config.toml
head_dim = 32
intermediate_size = 1280
vocab_size = 8192
parallel_block = false
init_std_down = 0.00559
max_grad_norm = 2.0
decay_fraction = 0.592
Each number is 500 + 50 x the weight over its row's rms, rounded and kept within 0 to 999. Layers, rows and columns count from 0. Numbers have three digits each. The size before them is the row's rms in percent of the matrix's.

# layer 5 MLP down (transposed), 1280x320, rms 0.0607, rows 362-411, columns 192-255
101:529408455437488515525463447596482455635556426482508476469525444473454478438413452513490593492513492495453592523464556459451549487557528547480510516490521587550483474525494405566513538523495572
094:543554482543515597556474553445499472512403482515459551449463448491495431488505460544465466473484564448502494391489523525560450535501551501450543531549572535462449458458444551387468494515456536
107:459522504508535537559429505469530506413500531535592545659501540497480558575595529526471410511494514468461583559498491524581523516555515440483491436529514510405495537416391520500468509476506471
099:511526502487488520467545420529525574399525440466496510550520462605484537505480585505508456507503470498463531506509469482500507451484515548535451521564489492535530517486533412593470590502444438
091:451486529504463548518628478499514518518422350435462496477467424465504529485508474496566497442540472481599515496522496484464562529585550494410549577513548537488518496540582541575462519431456499
107:467571485507477525507531475431522532430548486494507533496464527444495392551514607582607443563516542468480524581492463429518363430482500506508486522441417559529499389683405509469509463441492562
102:481496463540523523421517516411553488501449602574443441381525528400491450461503590538479487431620509482580597447490557543472519512457550565550478513577567478508509536503443491430592417536516504
092:423387464474548530454492527528417579582433558499512572453407542582492510481456519424439468536443550552436559501435501428554478546538461465457487470593477492625577537510447569498515534447551521
081:571524415453593491440564531582455486569390527425479527544453540460457452462553551485463404506559475533490538474418494575477503585556659432546598523528425478555472581534470560517492592513494438
095:503472487502409538478544546453553574502505602404509457470491488538469309435614532520481498560432576544497469427524489477389608449570474457580480477430436523452499486473407506460484541559421502
086:561496432502559526468501512472508527516559634491438411542434411469486452485472409514529489451557454423419560462535549519556512428531475560388509426500546437464429448476488483604495567579514503
104:437450518613458475504475521419474464578617442483505493429522560427580554512496524456431474536472471535488399503507481496533515571506447490545479419441534511492620531380476458458499487567520566
093:547466562525540505420543448461481575605400491582444488548464493504510550497518530475509523548538610512485581460582459528566511495464458588423474444431451448553597501488564455454438552464481471
100:518491568568443489542510415521424468564514461538465543514529431525514435480563508484449588455478512524540442540517530431578485483453483417452442459519460501500497641502551512436569369458527510
099:563460511403541440447401484507468560405576488502510516517427537556460512495468429542477564507535483537541552540529569452505491499504395470433504548518442497448570479407404451452438524429518469
091:576526556472496361490481594426521463494502548498417599443521526551570445481546561445562496471494483480477476504454466456546474465475431445466508534395439586449448513478634461501533492443512436
096:465534532471516400530473466475494396552409485466402514542555445452509433510451414525542544520460642548472549556469537516454481583466502527537524510440578420546580525492621464495551462454541431
117:489431523482423491585538506545507447553419559464487513477516569471460475506526424462435497400513466485534487502566488503563425500520575578528570572506540428515476522498490495500353492452463494
097:535533497587493467521420556525487528473550430405553439518489453458464519491485604531408522456497570575501495447467457550573564530538508455472466448528563521426557426552433444574488446491405536
100:418413669424420484486507513389536460454492515482563636431534475492485492510450563451519449528620498489504548485530580522511458424477478467448516575589452566532469484515466420489393519481537465
097:472582522431477545490428490524520585525516546495538532459553455461475454509591511566595481480492509529427498471499530466566415508468527353548435437521493514425390481641460465517519450512519512
108:515410574500492491555613541515534383536423482438470565499612452431482422473420538487528432450486528517442482501460482504446497448484490563406464540475474445528599507568500532509543566454473514
092:511528440486545406547598467452546564518469519489558520474409523448480413513495421464568533399525488519524505545483368485518497494476493608459528522511566443520495472547507510379485574450492485
108:537507462465456449480609502471489485468443396472424448433523558549530432437427475477482472541460478506551469527483606539534591544531431547551550525451484471458467545454446471479448528485416383
104:405543446573506504430525479437518490561492511534513492527503509455413485527525467483475399479533488468564431456543490460469504529590507535523516489416521616480579494523536518389505567529463585
101:563505518447540509503525445493486517496537406471481439508464558463534567511443512543515362519457423516589515580495558553467500523501514616455496439478600608493572503448371503488480546495535458
103:572512529488544506443537516542606432531471488580499458434400559537574461412531568471470536466464461511598371451533483536432477509497488503472490444457522486537470508530524607423519511450437430
094:578484531580452502576487482463486505428438407478490407531447481492472450490476505481504445569509539503416538529511539436563567495537502493507435516533541451473443483469437465538526559521477558
107:458526509584559506401461417424414499498499508503410476448463422483493510482476467538499541535552556448396476485545395456440517530451579493505504509523475512528567522540445475541485526426484478
105:465526468608419514439507504573530514530449517533488527441542466528470526538531407514479495439489378492421618489473575496439459537543512504521517458482351515510621556440557371526487606440452474
104:498416420565471487513543570477482571570556466514505474578546429539470481513496521556398464409530476453525526518484448429455422508401408538398518485511507514434516448519473480501548523433496533
083:610553554542400506476484636525478490489449534580522484554488393549482522547504621452458521407490547523440478486486537469448486472497517507518561547503490470510440388487527463539592425494634441
098:486523523436503461509559423537490525538536504495475512518514535482508524486530525438525476420526572527487521515496549529559586506575521415465477557517534464463452554467573489455495499496511427
105:552485533460467506462493524550448494606423534466520483509483505441457459472446544522485515568476504533424499455438412552415543578577536553334541512440499560575434417569537486534525516524452517
116:561429451412577500472669495503452489494514575494469490508664493500519440480552568561570445502467387462531475445517494482476514487496545533479446475496485515429479426453480579527491502489522404
070:505532478522495449470464601562453500544442543463510452512485390506459549471461539543432445415540478452467578469529535576503429531546491498532573588480412441453429386447458493502528501594593495
099:439505529490527465500517462462525554495544518519443514455522437432468428519525442524468404550688459572614526474496410480530447565466522532506549468427570452480588385519428495477460416507549427
106:529439536590464508525548527414521479575517439545391481481549457516373465516469543500469544580498408452612542487562518456455509594491429456472538496518505514465471467541524503425545534468492461
101:473492536513483524433530520452457487536452469472461489520473532532492480523536480537460561560484583532468440486497481483537418507472551583543425569491482520515573391457460491530446518507502467
099:498442422513544554499594515536498487511532528385487450497552510506469542577530569496541536554447499537459521427555485538556441508620391487481482440418408633598555478459543583568462497517461586
117:548426442466446486581441571574528520461502396505439457549541448415599547555519440567431511478474463539483436541530464528542580500506558425388459573533596477402424457519530437456473480420506532
094:527531499567566534513420500558461501385413479451605461494494470440465445568468490490457507483402476541554424560540470480503536518566527500534539493553530459466564424536465449530550468513521416
124:444449530512522548546458484571556458516492505501503458455532435427566528488412511496475482391426411518494454510446526505511489446463475506401535462456502506519551526472471477443491540480481529
094:529460533526495570486372500549417444528569615478483510458561546512563491498478493456466501504501489494572565485453569532553433536506533492440546587562407456468513433550459503486500470503483476
095:544553492465428419546602459493438481436501486485509454568536497627572408524524476509505574476533508561509604613545448524516576484511615473524428517522418462510467547429508503554529544441450472
092:508604509529523489502588431487458424585450451476387486544612447508549476457417564468505441402502474559488567504601524618514445450412415405499504525575519559468493547480523498489508439487426483
095:527457452411545489580480525422558511506526534486469523529414502490413458559547589569588513512547540519521558572473510409473579509569489566487502525580464495490505494528443493436473452503533534
125:446438465468570538525436389534471561466492602504540488506544504544534469514416468504548466540591464499571546562493481527480351397450598482422565495573589485508480512498518348522509493536463472
103:475522369547553509532468547448471491533559515485447502537460532438549486455475480514409520506507535522454521536425465439542392465522507425564575426567535526460505523527531496448480455449461509
099:563476511529467510541482498572424502568542442541503484399444579585477488457492565435489556503524534479462556505475469495500490460481491465521483449504557493464512501487488426472470461481408492
# layer 5 MLP up, 1280x320, rms 0.0785, rows 363-412, columns 192-255
093:548516471477525457492503511558520530471531486477454531528488566428458431522452523590417562572479479510470507565510481507493484434470507499532586489543544537564510518491532546494524460536527362
105:439497419514599588518424540524513460525488479541466498405450482443560534567463535512536465445506519571481451482475414493538455518367457478435523498554448502518530523492493518542473532483520534
097:553446496610456456455539478523570468415489563527532510445522425476485577528556441463550447485501447540411537491503523472369462547444467540516419525526460513589479448544432532543459500576513566
097:458461460504496494500476448534594500479503564497497532498469575532449580498573595484399574534477466556451412478541472513517519420499518487499403472498542411557571606502454516466577450598451597
104:485421546387499560516488461437497519533453505538512478484503511408588494458487491593484388546530533484577539582565546455507506559499574524530462527493525561440490490545438509524476509510580570
100:518468617496506501461502466535494503462526482419481450520388445555542605432465557479485576542520528431394523484538467494586493581572479537486557438442495544512445483557445481575521445557487611
096:433428558539479538463549529428576495433484448418451504509430534471482463537452542502539482568483426428480501495515556476513451546564378436502515536555502481616458549537468467587480423539530571
081:402544535516482419506526556522516417569520510587627504494562519466517498516485534475529435534490431450514420521432524523542457611583400517453477537529490444472513506573467594504436527459471494
099:500498517476445558505478479493511642557507518562517476526638513490540594521496495400510487543463470568481608552474486515488439635573548436486495496601528456541487536515429504485550451562478510
087:461567462586489440537586515511499513500468598524517511465541506530468558447479479507492419590506488626552452441472521427448500646495507436500486580515473500595523431482413541512490520473522486
106:517479430468436467567601403466436599535457491419551444529534486459584418507559485501582607510500475494433523514505485588510419551505466568582537510540401481472496561476479463566573553512443553
093:534538539501524491402541455394534466526446503470515556459466506440431435455508455510457484496537399458576504542606576469390479519506485531668395486526519453495489448486551531475388445510487568
102:530453464528555543505440542548501544429564462431568554456487443529496407541563419479600449429506526509478403559491471524419537488563527460601422470465455550565428544554454501509422501442576531
103:581432450405462506523565530518509529443513545426473507556387472535464420459540491485521500538431441523544481498493488414431480547493503411540526513526466527504452496528520538429632536532507532
094:437516475463577506492571458474539516469517454537581469494425544384513451430463567380389558464530433593492432523501522491473514528502548523550482519618562436551446474491540453506450515548477566
096:476529439460584442452488630481479580475481500477504560487568612528423470537550478493518468546526550521528455529549570534544493490467472499452525510472478436535506479509452529510494435392462379
108:487493506470460486545528440486530600464553484542437494508546482437566417470541413548440527488434486512475631460441473476488465500484602506524480542476439497539454458502469516492478507406501579
102:384522446555445429591403587406506456567568397469513491463502535504560464461491449470471526516494415631500578537535401582519486595515477584506550488523523514394588541524500411500546531470482468
102:525496350504509497499538439521607390519539455411526453549438536490581436540553519473508553460464564496445547582506492471463423517392422494603491540518469432463494469377574513491629582507466525
096:550523487434473472491546510539610537382406458514512473467581532522510459496476557554505484401459505443580538446521516460595515485450496510534575497544510408506530504455538464398461514533415576
114:537484488557488454497618494449466502514458521513523620463594552455474544502488419462532499400557489511487511436480490468444447541481519571474488468529437467601525445431440519528553542533443528
097:494381575433456444538528518542529522530407504531515476460519423416518571548495594531569513560438490431479483487432483550522489524485502395486505507468506499533543430565441471550492511504529557
100:472540522471498552516496446544484538560499483440474556469483527547504585508542533496514477459553548506459516437568361524453449527524525470478457492537448507454554461534586558577525474483554599
106:486486617513433465441503549483438487523593540439476458459614536494599551463544589490582520519538388509521506563563422489462503464505470427605572471543445550562447563444472554528520505479506431
108:552475496544496488435502429558570555479534475534599618506515517552511539546437506516510513634501453383513475545580557517398484460494485509508506453574397513433540544525501501511512447420464470
100:553489512547527526375486570627556619532519523500501541451503476555465540494397576473474519595442574468568482450521442581557484478482516547564484422622490342530463483458496486521550468515463544
095:499424456517590462578554474492536395545476495424476477539639518510475464462437474523549629463463551509489562508449466459501507456489480506459387500460486486559409507475543519509548516376530518
101:523459464511423533462477486505564453460554532502530460394517487406516541524563520532583489453468481561567514492420491507400520509472439427452498544576500550485428427512537553357450498569589571
102:465549521537608570556523506380516491513566527524639510480516437509446514576483499529527560409481499572423569558466492529469502449505475498565482477525535574486479530536542476481506460446504492
105:437360517547545394501479517374470448503445520563531454506509466496601548517472493512487552454451500454505607588500588494563604587521435473526466494451488464558527562519452476515449518455480541
086:508547475418534452521481550591448438457534527437493498441525546448500456463483493588505474536541455535500549508414369419562482522516496521528602453553583502622452553571502528525406445637413510
092:461504462430564457596462514534502517451375481594551551465594496538482524481517502474504553541493546495491462526430417502453443396455425449475527529466535505381428502526519409571508567440441432
103:505495538527563503406413502418530607586566501446526472400491476440504457400550497437470502567453449618483532523509396496580497485569584419532526509496411429522517488383484531503526571537521505
114:399509521634540498513483450520510563453512536563570530479497457505434481474455518467581457411480559525447555508529463564423520516415476437566505487526507579522485665601560438533422567488508390
083:491523527439577517458520500478450487492502447500531522522561511471442494493540481455544602499531478514521428563410433453491490414468498522457406452551531494561505570534577488501511525400475544
094:516528524399439554534475545504524556428514502677506475423578537563464404482385496538463469544434577484499514534492505508502515531454441492511464511511480566430578539452428520438452463497598542
102:453588504520549490486440573536500540548610490555434369514545520524530435518520523517440516449497510522399475559574474508485540472493550448568434455497521484490513479508452551476488457554540491
100:515476522485474525579447444497511563594545501585531503564504576495530493496510516394417468529502509433507572496443507509523429540533481475471434416559519557523464459477544445530473452541459556
101:452486466509481523499575403490454574442496592444484460534500469458581434504487509465593527520418563450474528450448477556488458536463509475583528543504441481448496574474529551540492529448481502
110:579441445613576507491509537597563576398463526489539514523551541345419534511507496519494543519421514529423502448396553521556559510474555502525525576488471522551459500479489566541435604414423504
095:480396425494593491530495542566508432473625490519527463465445516445508493442496480505489548485495458499512562398494446535499546530538400475486524546495481501508604520527510502523595490420533530
132:493480465544579507515475456497583479527593540519535488484508447376550474567468565502551532456490462474393492514475480479508521479468555511493503435404478488463608584440451428451510491465444502
094:500511446513550468461496604438477416476464486448461499554544467515472420485495419580471535451444526521502435507572508562509439638517488422530515536452500403561544492513384540449594630562428552
103:404567542486483492494506513501539483545486457480531493514569463478495484580470503503559479489473484436543501539504451488479552443461453448362526433401560541423450510516510537506522597491472430
097:625480459444448585503435585471524605512440516546506550559504506511503463420544500543501477409494522414469469623581512526466572510514476432418475421522547565449471480565443521497588539493474407
096:466539339531479430567478575404462490427414422514476507454543586595530460517527488556570527557412507368487424524497549523468509423507483453503460512539434512618588532452491435551481528482460457
116:534394516559460472544483464492539460499632444496590475462545566522483534503529572489612568515516438533503473488400473482328496504434566455562545464447527518510526600436408492538521463517502479
094:479567529413574470558540461447373562483551551481540466472502515532445397478483451562505428461505484415535494495486443489492463460499525450411509566489532528490443406452534472488472534461500553
110:451584492544417533538471476586501344524539461544442508545389547470475504439407621440467542545495513563427502518498481498530468531491451496461425546538493449411503528577590468457456523501521549
100:560450479524489502477528575460476595510519592555535508453473440435540502605430517458526456590445434464436446481544500621429495499408557446469491455558567493503486518558444463522486498440516576